config = dict(
    n_kv_head=3,
    norm='rmsnorm',
    norm_eps=1e-05,
    positions='rope',
    rope_base=1020.0,
    rope_fraction=0.5,
    tie_embeddings='early',
    extras=['some layers without attention', 'shifted keys', 'gated attention', 'normalized values', 'a norm on each head', 'capped logits'],
    init_std_up=0.0445,
    lr=0.00115,
    lr_head=0.0189,
    schedule='wsd',
    decay_fraction=0.305,
    seq_len=512,
    dataset='wikipedia_en',
)
Each number is 128 + 32 x the weight over the matrix's rms, rounded and kept within 0 to 255. Layers, rows and columns count from 0. Numbers have three digits each.

# layer 3 MLP up, 256x64, rms 0.217, rows 0-255, columns 0-31
096113158149188096110134168143180106120158092081124171108142137144176170140148127160154147137082
074117089124185070099085074094133147146169147103063154157093103134157151179142087109155161135113
138146105179190094117095090139135128109124145082106116135141146168119118163096134153117147132140
091085089146163174140089084115078136103136088059111131058144076192137122106150138101182111091094
097117092178144125166100138109084084090105136145086096142077147172155127083091113134099149098100
135104127118172147163157136076092114162104150111081105128177130160140167141089113158118101108130
143096178117117121112128146070082146110096114038099078121133101170105155157166076153116143093134
118060103153123070145124112184085110132121119114133140183182093127122144125154105067111155159127
163094156089152149127136105134087107128172099109057043122165146164141152144100053151113109098126
104107170152139141149109117127130149171143118106115083112128145166170098060074122181121121106101
121106153136136148128135142137105147160088070118078114125088156182142111089139125118158144048041
100098089122137111155111162164123141154146067086098175152094104199170081111075157079125116098133
123122180172170090137180135142090126153136120093097125112205063096171108083150136111154103067111
093094156147173139140124164092089139155148100155096120066193161165134118090129133164146111091115
143069122145162109145128179093103123122191111110137119130138159148139118100102157111134120132126
102098135148220176119096123094142141128115214126106108118166118137131089163152081106146183132076
075135112122142137160110128150101133156112145111110089151133177140152088119153101135137142131075
080100171135167137145124154143097118131076128124103136150130126156155123168144145154109111165122
131128154203151126128135073143146174115106147117111149178146094130167176105061102087166103179102
095134140087142090107125142129143142129126145106089134106165098119137101091114121140177193093107
126114113125121205117106165150122121142132138140103074135203104121194087117109099130139217073162
128096074148132194161105079143142235111052124148087089118130156164140152117122102111174153115070
130124162145126169141111146133175156080061078125122062138132108096146182088123094127113195141121
142094112111116155128109113133107143116144075124132149168118130176139133145128125084157089129151
082123114122135133165113092166112154116137173122117105136094072123172163105170068095204172133130
150127131156115128085173211153107136151114143115104128134175137124159110144148079137074125141133
062113126125119173115127150094137137138147121157142153152120103146171124124179129111112175130119
123095111100146147088170136095171174079091196119113102132202105097179180082116131166130165162144
084118144124188117081089167138111135082184105079118126167158095125163168139187106124175114124129
110079119180172156133058106160173162091153107108119141121087074112198145136106089172101127072099
140118075129137141051128105113096158125191118107076062107155160115147110097172089132088137110097
152087170158134111161122144087137170083118081050127147118206113186181179127103153130095114114128
164119160117160087183072094098088121101098164097103067122123132137128078093140101080184162103111
103096133173175164165167125114123180080152186123122133149193133172133120151160096074094094083107
129121136183138087089062200109096113114152122153071140130119122146156162119125095087130106117101
131099112129136112105124091079182136148180104087101124084126161168149160058083123157115185086085
136095143127151125159130147145180110133106178150121087074128078114151135074106099136160132144135
143107085110166132125091115137094114120114133093075143139079127140134091128076101163147153126142
117086150121151169165145161081134144086139104119118181116152087173128130140082125129111173110122
098101061122130158116113122118123091063123153155083137138140160164151099104116082115108109074130
148091158112158131180133084185144185129105133078087147030172152135180088158150082121113150143099
140076146111104121192135153086106147095169093114090146108143092211160063129131143153115122179066
128143199185130154156162111150108157134080126150096113095125121142117062074074087145108129130125
082092107167110144135066121136147098094057093171127094154099035129169113117128109137142172102130
095126158134120097065110115150190113100115176048112113142125130118148122109139119144121164129073
104098153130189151189153101112120122143113125108098119109152115146145119130156133182157138083132
131067115174138171132069128104121099064087047059130089097091104179114123134102079141154132077132
099108101102132120140114107133140148147115100160093082067143102148166174107139098070183126058110
054107114136170135086179124158158113148142166168086141108101162130184063091136076139141179133117
075123134141147099112079165182160163042069101097068083089142091100146151148142111138146155105125
121114151143141107171095083131136157149117188129086065100143100138149095151129112155135191113122
084098119134124106065125145168160203136159105125117126119106106131137098109140104118160140134084
127057141168152117129091139117074156122134113126083093123125104147175141106134106088142163107116
128104105106176113128127098083123156097109178149116101130150095123128123100122105121126105162147
069099133161163124146086128127110141051127103131109091153151111162157195148155148143080150129131
124087163134177157152115102155146112111122095089076142111154113183175105077116139148128141085126
144122197163122121126107147126082135104143156080118111176142088159142169112168102105137127070154
058094132129152153116140144094201137072088179082075104151191122123137094106169127134146115162096
151079146149124154162114123139179121121159104069114127082141127121144093176100122044101192111147
091114127129109104151163098138138199103123135093092100127155146121162129111119137136121169116141
146112181114172118154115141117132148107110155142137077080155089126167123113184112069113120149124
157118170124134156156091182102107100092108181100115113189182110122175140105110117144111137101105
091132104131124097169163157185186210072152093069124113077127115118146166093102129126189156140131
093141086174154064124150088095171098113107075158043092099122123115170125118127066085154149118153
117086110134118092098127180149104170107155074081128100117103125101166087106116113157127090101122
108137136088124130131068162132164144102096155075101131144170138144151139119103054134113113135169
081119093151243121129099113128135138121147137103111126090148100128132129138072113165163169109087
170095153122127150204139117145149202148099101085080146126131106168139115071082127135114154098158
115103109163128163083144106066140120110129143143122123117126100115149179077161137069146141124112
113116101107111073181160056139109116110056128115110091130090082164176143096118099123159136109119
113112127105100161111106158149066089153158120104130104123106149169180129060142143155140168118119
095094180097151169088125118106079148132148100072120123130136127140154096136156119143122125126154
122097142121155130201144173152104181061126112138052109095195126102134113157084129082114133100163
099112197132194083089146119098058118084132148123107132131127072147145126143135087115131180158093
127129087175126169138132170119157161099112155140109114095090124196131149101155152135131139135087
085116147125125130074082072107102097092145144113065074147109126127140172094160093174187157165101
132128119148179059096126088173165182106065156114108154087106073108166134151174136137161174152098
114102111125188099170137111109151164126175102102132156107186122178162107133132115165133163095175
102128142163157097152082087105144156094114115140136158155093095150139139142126102074095098116071
110095086111160083151082080139150162120147146137058109101097097139139080060155151162166152114093
062096135139228144062162148149122130100107125119099147108138098116140110169102138149076101116103
057103150147118127144102090100132164119122119125091070146093139211144127091065102141131082164092
128115162138147147193159096163170192136083125128090089097107089132149086080107106101134138145139
151132118153131151144123159133113156109119150083108075166147148105144156127056097124135138171124
103129098158155144154171174132086163093144124157081124101127125169165172059092144132194212109101
102082137155199089123076096081089156136130121105124100109135148216110165169145100161096103087092
100113162142151117097104105122150230099101192132119136163165039137125101168145111098159182124171
140100161155145093089131169149127128070159109120106175086088144160149131135088148112098090164101
134117114169167104147093181161130069076159104130104093121128126153169101099142130124077113151095
129122168132194077179138128099141147116111120062117097120127104157126106123138118127140117102098
098117097102153156138153145099115135119070118131095114118155108152135083151134054075134134079159
106092065156176168132103105089142123131107158107068075131077105134128123175129065171106118115078
137076114155120115153130129147124112086128132130101095134123157147159057114081082132138166106141
129104101222155194155115120117164147121156075119116125170144108136139121084105107077100073081112
132113132137153141137072162103167160139136179132128133165147072139162122117111071114105093192133
143113171136200172092107155146085118077161155073105100151157116136147156138125131135157125153081
112047127114175160087117138088161118123183064121104139137084119114156147090144128126156089138071
096117102124125142130138062117155141131125090156063121052169101186154066114119086123087148131100
083065162180123132103100157102090110102144167100111157066158096174134094188122148131152164085095
120082130127163138136121103136166167098128121087069136150106137127139100025090112122156103115107
127079159157170096099111124102151095118148077093109051102127131173163121123098117112133089143099
086142167142122113130141165100159142162111122097138115164145124113192138156149085060100117162133
090115130147128133094183193172154210092113123041088085125114135114173188060152110158201153083134
094116102164135174143095097127158144166137150126125116109121099121176123091064127078109103121063
106114121165108177096079190131122135134152100084138145145115122160159122140182126102103106143064
064131167158143100187095130150169126076061157108105104124165087114141098159165128162130152122154
134094128162111176112177124095119129128088115105061147116144122165130186132137108095149099136152
140108098205133161176169115126135161090134126117116066111168075191138137173117159131092137150154
140105166144126082091139166141158105154167106095105085085099145150156180097151116127160087194152
099110163160179161116149157089178163156170068112107106094195125154135084099102147114148183163119
127083098122113146159122131133102150112123169148124085125121088099215131142158118131100182150100
130104148145149111104140140112141125075155123167089075138152148170121101154092102085096155065094
128102171113132131140127175106166167065109142165139076135213104121153148131113093130108127111059
080123163149132163158106085145098113057126099117120146097117105178130121155136094159144123138128
073079148102142144113134155173099158144169083073115116099085098154149118116083122150181163102094
074119129192186151178056101071141128117166141075120123145134091143149144112129126176156161175126
101134108131118132095096184146103165113147123129104142143116138133159130099147094087210147168120
109114091096183094174124136117127160100080118056125127153111098122139130128158157090160173076125
165053094124148098133164121128195155106175102105109138125092151140179165119163146096129100098125
122096185112133093115145116086149118164099121096113100104139158182161163114149143153141121188090
074123183167153088115153130148150167135128086128096121097098085100161105118154092100099104165149
122107111143163163142122093125144157130071076131111136093115047191136203115170131057106124125084
089116114124146138153124116163131136148123115097112112161120155147129084092109133143136134147155
125114163142127164163128116091120202095073146087127115169153073093154173158073084101124231118085
086124162149203085157132158108120141140115154139093090118168114103162138128174146081128129120144
052141038158125179070100131122152111098054118087107091126135101173179166115152076150153198115083
116110107167118156116101151139136137086134136086112099146164148111158160137171092142139151110124
113125152179135115104053073142122169114166161141117099095166085127138170099155099132160146189145
141124100103212079087125160087097151129104212126052104101125047176180129041156113124154184153100
143048146119127160148077110128084091139113139128106073168077121183169172154121144132089129122101
126105152122122120150082123090160094093157079087118117106128136125126110102159120091106103150146
144090123163166160072135170145120167076087158123082119119175119116138153177121112136078114073070
134122183120142083110170171161059132095128107115117106110138034121154158155134084127183130188136
100137143141169152192108140168143187082050104160137100096114115147154074122091077130192165096162
120121178187144123086143111126183127098159052087075134118152103154154082121092078067150099055116
144092110142166171112126182124128144098136080125097136136122119113131119113129104050145115094077
128112095204117124083046110117073109162167140114123101156120102110181127143161119145165102141145
051109114150128156171144214126119114139099114077102195119112102207168099107103045075167119081140
155118112137109140077110108136093180099102159066128081105138138179139154086129114066129187099095
080138165122181148118127074190167137110117114082115089097116082116141076121121119093172175168095
155107106190162112123090114116091148050172135093141137099143114152124152139088110126144110161104
158103161115166090148079186132179160148074084116087142124095080142150091114089112103117133129147
101114144110185134058100140107080109044172133078107175150126112127172148007087080152172116108150
080119115153123188211148090086151157109050098148093121140150134156147130113127110152113138121069
126142083158116116104130068137162134129126144139053141102175117220204097124124121110147084137130
135141163133145208113116173063131125122118149088125105069116137145150123151108110161152153102119
147116117121149155087157161145132188143105156134115140186137160136151106092081112121074139097171
135126142157123091096106210143111107120135060132098125119117128146162166091089126106179111084078
153071113107141096157156143152110113089155140158127143156092136148198159066068143139174121121140
102139156134173102180071178189130109113112051073107132177153104195138118111081084126149099096109
105127122103191103113108132111135080102165119095046119124117116175126157110148111092178159112102
105149157137127080140155156198111150149115166131113150164141105106199163132204084111156155122081
105122144168124120128117157105089122152122150114128100181127142151138155084070135095157145142141
066125080143185155095113103104165096077121159138084118156108103118141148148139110080104145164075
148100114100106134097054182151147131091120147187101114115155104139187124112092042046146148094105
173068184133150155130119133169122129083118105145131125120119139136132145120142094087126205110147
090126159190177153136135135137110207125110137114109110167109121199131123153143085107167146137088
123124165169162160141179129127144103122166112132114098133139166137121123095169109096146122186135
105066135206138105107120104105144157111164108096129164115081090194157091107090137130155160132112
102100096114112152136129140086136175131147063155082125100108154141157068129114065085120158165072
104093123150187158140143105080151120112093175137085141143178124130137081186159117118108131109093
136115118151159086120110125104102154073073153125106128082141133106132123153100117118124178115102
086088098142106135155137139119094174144144097126120086140088138191151120132175121102081176082093
120106102156138141176124150135166162089080063109100183096094132152131118180173085070138149114061
100099119096151160165116117134156140080158099083113127167168142147151096137107107074144131109122
130098110138120151085093117124029193131109169148118090177117069110174142131153075136182140175125
127118139109137111143084087145114184106097065132124115123107062153134144090154125147151098155135
121128128163132176169073104128133167124097161110095071138133116160153130163147104127126112216088
092110053145150169076116146134078167063096137136114172132191089132157106135131140141126167088072
132059087155152156149130148086102107110163109085128148131105121150156150155120115116129108106084
146104128144192150127037145108102108121098122124052112175117131188124086152058097135147169152120
165126179143129140148048193121120172129081156088090098189123139129151190118117123037088153132102
103127139139123113151152103104110135131151104148057156123167046149172092099140117073095161093137
116063143125170142131183177086094109113117100144105059110141121119120072165142098141135105121158
111082113151151147196151173075128108154103113116032087100091164196141083087153105114170081060097
088116123111179096189098142106108170140129143145077158097144156147147124154043087096130170130139
100112108139149089064138083181213167083154096145106151109116103137159173122151103131183136171116
107122087108125116118082096140130128114130116084131142092113130125170126093074120128150133180073
115110140193131097136178153112100111126096100138117147088119138157122125148137127062133131107110
152106108188135133094107112126096156119144126170113137122112091173159089096064121149145181110101
126060099146129104126130148150131126130131113118116138132175077115137143111127136093139138142154
042122117189148137127113112187069144123133145117089135182115106100220145114132136185082099140155
099136130119127121135113121111102161166097162098128097138124184147147109124109111154137129131153
062141174095149149107155159136169129119111174132118104141150116127172116121128106087135145155050
091145121128191159140152095139135107092102145099124099078146141137152125155129115131139116147125
104121125135142111104067126154114112126153166097095103085117098119128152122146100122188116143130
067107098136127118089129118139191145117101146099103109143086123147139156155158073113100066099101
108128093153178155116146103104101158102118153145087101126199131117162160154112101126106133106102
119135149133155181112121102158114133134161129069114113122157128161143154082122055150152126120148
086073184109163098158071121187141105112147103125102124062135144162174121105127134121107077124133
097115158148201118136125142097139121104101178120116156134118118167145071065134117121159202096108
095103151146157086077082120163091208080064130105137112097080102150133175090188116162186133113034
082120169152103068083146085210066207135135163100122122140085081141198173091109135085174141148113
090084132132118097127104103092075169108139108113131143110110085164170204151123116147121131191168
140089171188105115125179103093129126137162088129111117100171088169164077112155156133077105127151
086121175118126161129109088175087175117162127092117074169141151125132149169143060150098123136126
103110118149139164126094135122178151105100118104108101175096138153138152136093102088091150143134
088112132135140144137129197090127112122106104169094139086150086127141112147073103099099129122017
105111117180133099157121056115088156098101106146070102119123092174132058120129145131131147067127
144108177158123121118080110125072195102090154114114160140086105130153060118145105153080128158073
146083112115148098080137088102056151122150113068123136121156150143180120096195135134166111104071
099121091181166117096117224069157103140100129126102136129105124127140110145148080084140113108072
087070113140155177179127128122120131089160149120105028087154120128137170164123089098188113092131
148094072131172165117057132101098059116087112142088139126130119161132100173163112120144117096151
139103191147137130177123151157116194125084133088125055148149106109130130126158104144170169102108
111139156131109064189162119122095173113063150126114079146132105109163120094097124108191152176107
140108123100146070123102146172127188102121153163113126074125137151149165126184166141099139120101
147101097124110125126153132105137143121109109118094148142133084162211116122099139118101142136085
096136208131150122152091115123175102124133070114063137160110147112171154133148101080108140184103
085090203162143157181131154108156184136122072096104093156127097118168096137139118166086144114083
129139161115146079074131152185131130093121115124091088070195098114180124105101103073141098109157
091042087189157063142046121151121142128080035110054102130137114128174165095143138104167154092085
088125138170150096151154134150111164094106131118083106113095122137122110102123129068148133122099
141101103136242115193139142117162107146143144102073075083173114136144054185121119059037135117135
117127119153161126133158137143114105146149036120057131064165123147163136101121097141091109139129
114136138120204094156104120157161096072147121099083078049179098130154120114115086115168145113111
118103086119137115091107156189157207133094170143103138152083097143184127132054031067127125075064
119109142168149163090100163151115163102122128143104173036195080116162137099080116050123103144081
125094163147100195070124050151144149105095125086073132098132064230165120105124077138094116139087
146093130161117139114156170153070178097132108148149078132123103113132136138085135125141114109109
104131104085161098187123089146105108132132098126075105112158112175169097088160157159214135096109
124093093130119085099115113107103103107173119056114134093125126192176090129112141091120100115122
135134105128159066076110143216152126100178138102081115060137072119193132107162132110177158161070
065109125139151110126080158098124107066115093054061137080164131124153151171117154143103130116098
141128170106189124117148123077093161151090107099131120097128158150157152090133137122096170172135
113076183201182086161065155137122141132149065143029071084166124189208146105119086120118174179072
152113129108163127155107130101146110120083075105101101170083117176126130049143148140127126119118
134105104151144100141080083117080136102108104149107145093121077160140066144138115110125105128074
159091134139165127120121138121095149059113116164103110123152094131121150164116127133139150101128
149067171145137161176107137117096177061146169126091089126176059158148086109115091130128184104157
097082160165145154124103070079090096113094197078122080153116141144120107124128153149121109102105
118078123134103143129154140164087194121144083118113144131175085117199143118101141156186170083175
108099132182116127097140129122101125146160120123094124123112147147144132146155087160157155118054
097100180173122115119150111132132129120142109131112127085120109128138127136210126072142158098132
061129116095134131118092129136134108160132087094122132126077109196175200097097097135177174138143
105127171158168175131163226147137166037132118068073142132141154162164162105172110150084134177152
092110137159148150106065157177155106145138169091098154165130099157163102094108150189197086143061
105105181117120141093153152162163174159158130164128139131141085205151117094149133091108121125114
107137098120118158149127156131126171116121094071105068115172139145163102150155099105091085138127
097096150139114131115065137091108173126111125084131077131139131142150117084120097145099103092161
125124083110142083081095141138096184143149104105118137113123097125157134064126141103188154082086
102158128143134125149114107137208104116102129136107112156162139128175114141137059137124145166117
130139202113131091114152109120112128116096153127115117151165116119158103101121114117162182111079
155094141205110093130088122144081135092172136093125117137135079140183064136153135108180093138124
172089101176135126199110108140147221089115121106127093092152123170171133166115116106096103162108
122088055149117125127091142124155117116126121085111066140120149149174119125139076168208070148127
143127148194115135109066127086175121107165106151028083140143193159138150109107137159196168073130
080108161136135140148136152170147150140184095126120067104119115135169081117129118138117129131128
053099160131132120117132135150142111111122100091143055114176125227145104145095082145180155152100
104079096097100150117092140136123153065137096115118130159088112101171115104145147161137135119119
131069150124097112131114119110137124093139083118101073157077148148171072115113107172132123155111
153103195141175105157107171127127182080109149097119135115146056117174162121143111146136246166163
130100158094181109094140136160141102094082122120124073043153065100138146099084136051078124103156
159098122179104135111130125101126111054178099153089151068133099195159083118144106125174141080084
124121125131138129128126133127124134122126128129117121127131122135140132127128122122133131123127
104061096166161074132117136185094109156108119098126132165189113120120134084144079108104167168115